From a checkpoint of a small transformer trained on Wikipedia: attention and MLP in parallel, local attention windows.
Each number is 128 + 24 x the weight over the matrix's rms, rounded and kept within 0 to 255. Layers, rows and columns count from 0. Numbers have three digits each.

# layer 5 MLP up, 1536x384, rms 0.0425, rows 950-971, columns 192-255
111099098133134136082098124135143086155107143103151132092135130064120157144118160136095099103132138091155141145130144123147121141136138087109129142112145116118110104109126138107113147139091118
104156146132141090125139104202154119130086133125140140106106090130111182143142132145115134089140167149143157142117115074157157132131098134114106148142097146108114157075104144148116128156105150
135159134106158151109137136162176106127146168177183109142159139140141144155130140124142089093150121152070116144083137118130140099148100156162145153146139080130148106118143137102131114118135138
087105103126189129138121126124175113100112163134128129153122082093147096133110131102116121084164170134113160100117160126089145131150106123126108142130098116148104106109124095126154115151152152
143126133117156132183149139218129106158095207119115139154115127125141164109133135078079109116117118115102150144161143091138167115132080130116091056119145100089151146123137144091144153126136128
124113151128120107086139086149133123135107156131178140120154098123132119103143146121074173093114141165118135087089091092140118134129131126140155120077149141108119187126146123115101151135128106
190092131173141169098121095218138111133187180123089118104102163132144139114107126128125181137089147129070149135162137096131106113107129182141095152136119112155117201187099112141137140151113113
138112123109149160071107115136142106118122158107146137153102119092109108123117117132144184101129142109151128109127086106148132129109115100144128145139131072138098161114141082147139139159090117
122132161084131125109139116135121164127101079145164120124147125123130112088094146079114171058109135174119118137132130150170127105118116124128112108124111117142090120136099076129134148095168141
114124118139212106090117119148150100117146134156132129138145135104090125160114103113100099107149123122146118100139113135134102145155140145125139113114138078102122159086087120168137172132141159
149118154151146109118122104120085129116147114138097107127116093101122078144089124079131103111070123116186116105081119153133107126134114090155105101186150134144132135138105071172081157169099165
183131126119174107122129121127133130141124136142111074141084134129123127174138154082120120114114098133128141107124111110123162169135107166145086093107123150162093123152126132111128116118110181
114166141107132120139134117128117168132136097127133112117118106129150103161167125101120110126113134096107137100128135120135119116135149107109123103089115125077104136141114152170142135149103127
147154159141126151130096127129157119092105100141123157101103111121190179098125136130133114125116161052111158139115120089119121097116119103125142158153145129149130149103091115102163127145139177
079120172152125104091112119164119131136144131116091117116124145070139148136146141097133188114106101157109129136165077142122149123131132129173094134126200144136079150133153078115101112163196126
143123157124174170107116065139151102146180139120099123130133132127120189122098145123111120152144104120127144131176136134111131106121122127140146099097087121163138134111162078147116144102167199
114148132121123086111145118113155155119117094124146141134111131130112118089143125167146089126108125114153172142158089122160120135147110110136143135120152123147109164139083125134150128117115121
104109135135132132118087123121143124143163129125114114090095132143157119177157138124101111101129140159110123123098086101160121138135115118121142143156071146132078108056116118126105167129142145
149082115118144134099105109141102117187156133106138141146091117092110115129154134066155150132148139111138122136074113115102133089122117145127136122133164149099115126142096123134125108179172148
091079148110125117144145117123133142103118119123111138112118132148118072099109139171129090122079089109157118135116119118128138117110149134147119140158163162125148180163096135111164101143121127
148122165126153097154127117131112063113131129108129098143081081129115151104133126134171140126122138159129127099135131099099139092155114066091111114145162126157158130114157148096133145126139104
126141097113134111161140096141120132208135152124175105130092096143135115126092113106130135103105112172147106130100122105168128114111151109105131118095133103135146154100130087125166154105182084
# layer 5 MLP down (transposed), 1536x384, rms 0.0393, rows 950-970, columns 192-255
120113113123168111104086203150109106108089168104107137115159138141084135128135102171135103139147151138099117147126122124070138134166107113159134153088113113103093159111138131083126160145114104
113185134128138105148115116126108151099079148153119150115106163169106127090158131169125120122187097141121177092149150107126131148123112128111131161112101167144121114160129123138121142111138126
112167145132099143109116136145164164157125089124131122109124138110131116110133117099144117145159101117144137087119129131161168158123128107069110117140116121093159109140158094138088160079122089
109129151130125137130176131147143089111155089133140157133125140125106154170118100133136108094128152111110090111107166130147120110111124123120134142132103141169097124100082143137136110142116140
176114118129135126121145161149138127153116121113118114161099088082114129142126154126167119101141145080082110105131167080108099150169137130101126110184118158145159122108145128171110128132095156
134098111116132143137140122110136140150119107127092109119097185082126138149105119116105118155149142148115145147124168119139130111157167108141099127142126105128150119130141140150155120112161138
131090105163130153109108076120130173136104140136155108193118133134118153125207153167127138197056107088143129114140114121116099128125170134116107138147189128158129140143129088128142156144153151
111144084176101123113128121104132156171148087146094107070151132144140122134137125123097139132112114126133128118107134141130121165094121126126125158086129162078178131131142160129127160120143121
126156122101112133115159043108080131081149123138146156091133121142148099131131124122159143093150128103101102155146137169106153139139129109104131094113160136159142156133119111083158147136134121
148130147111141136127134106133139151122116149115122117142160143145179123104167151136128143158106086164116145113135136151163112100109114100106127126133088173147121154128156089130113120129160139
117137143177147099159151123167104106116126174135099215089164081146128089128124114137158146166142120094138087110124169135086106109133118098138136138133149104112157111122106178152137115108112150
161152144141139103163119066093135109085106098150099123128128124100128118143125114137145156143101123098158136119128134147122112153133126151162125147106136126148115109135129147142152114123095141
094107119128101141134117144102130112085162119145143133136122140115153149098122139120138107144112132126145146113134138137121100129127090137142151141096163162121146138181115138123150184130142134
146152101136140122129118199138134113096139159095097168163147143155102122106116127144174129163139075137161104122156153134153095131128156121158141164140140145133143158140126140096146162150118080
120142102151077122094158133105109088151153104136059105126091109137135116174113093126159122104110111092135155153138159173139119125155166111137130110143144138071109188130183126120166084135114140
141142134131147107161151099128159148127103119149122146148114159118144112085172137109131113168122101112148133163125135125109127143125163122124164102139133049113155144127128148145133137106134115
158185131102148144148106180135114079145142157101099073127153129123123130138117168056133118143158098151090133111115137142107129148160092130140116164102115074185150128150150139119140140134177128
141136139108138125134094166102168167135136135132116126168142132125105129135153121119084090124153108179178141149140152094141125149155124104131107125156091139120081124145106124143100123130155135
138113125131113155086119095067118093165134167079114108098155117151103120082143122113157156162121109115142152116120108157118132165109152111089093116116175105140153124137128137096139116112150149
173176095109133173106095164116156077135130134089122069125150108094122128138121155083114173145169128103147134121120153178122104159157107116106122112154136072136129088131143136102112136122121103
161149107108157150112111159129168144113122101159100126105102117135153148112164158117110137188112139143147184107128102121148112120137162118129131144102117173074113095121110122163091106135121126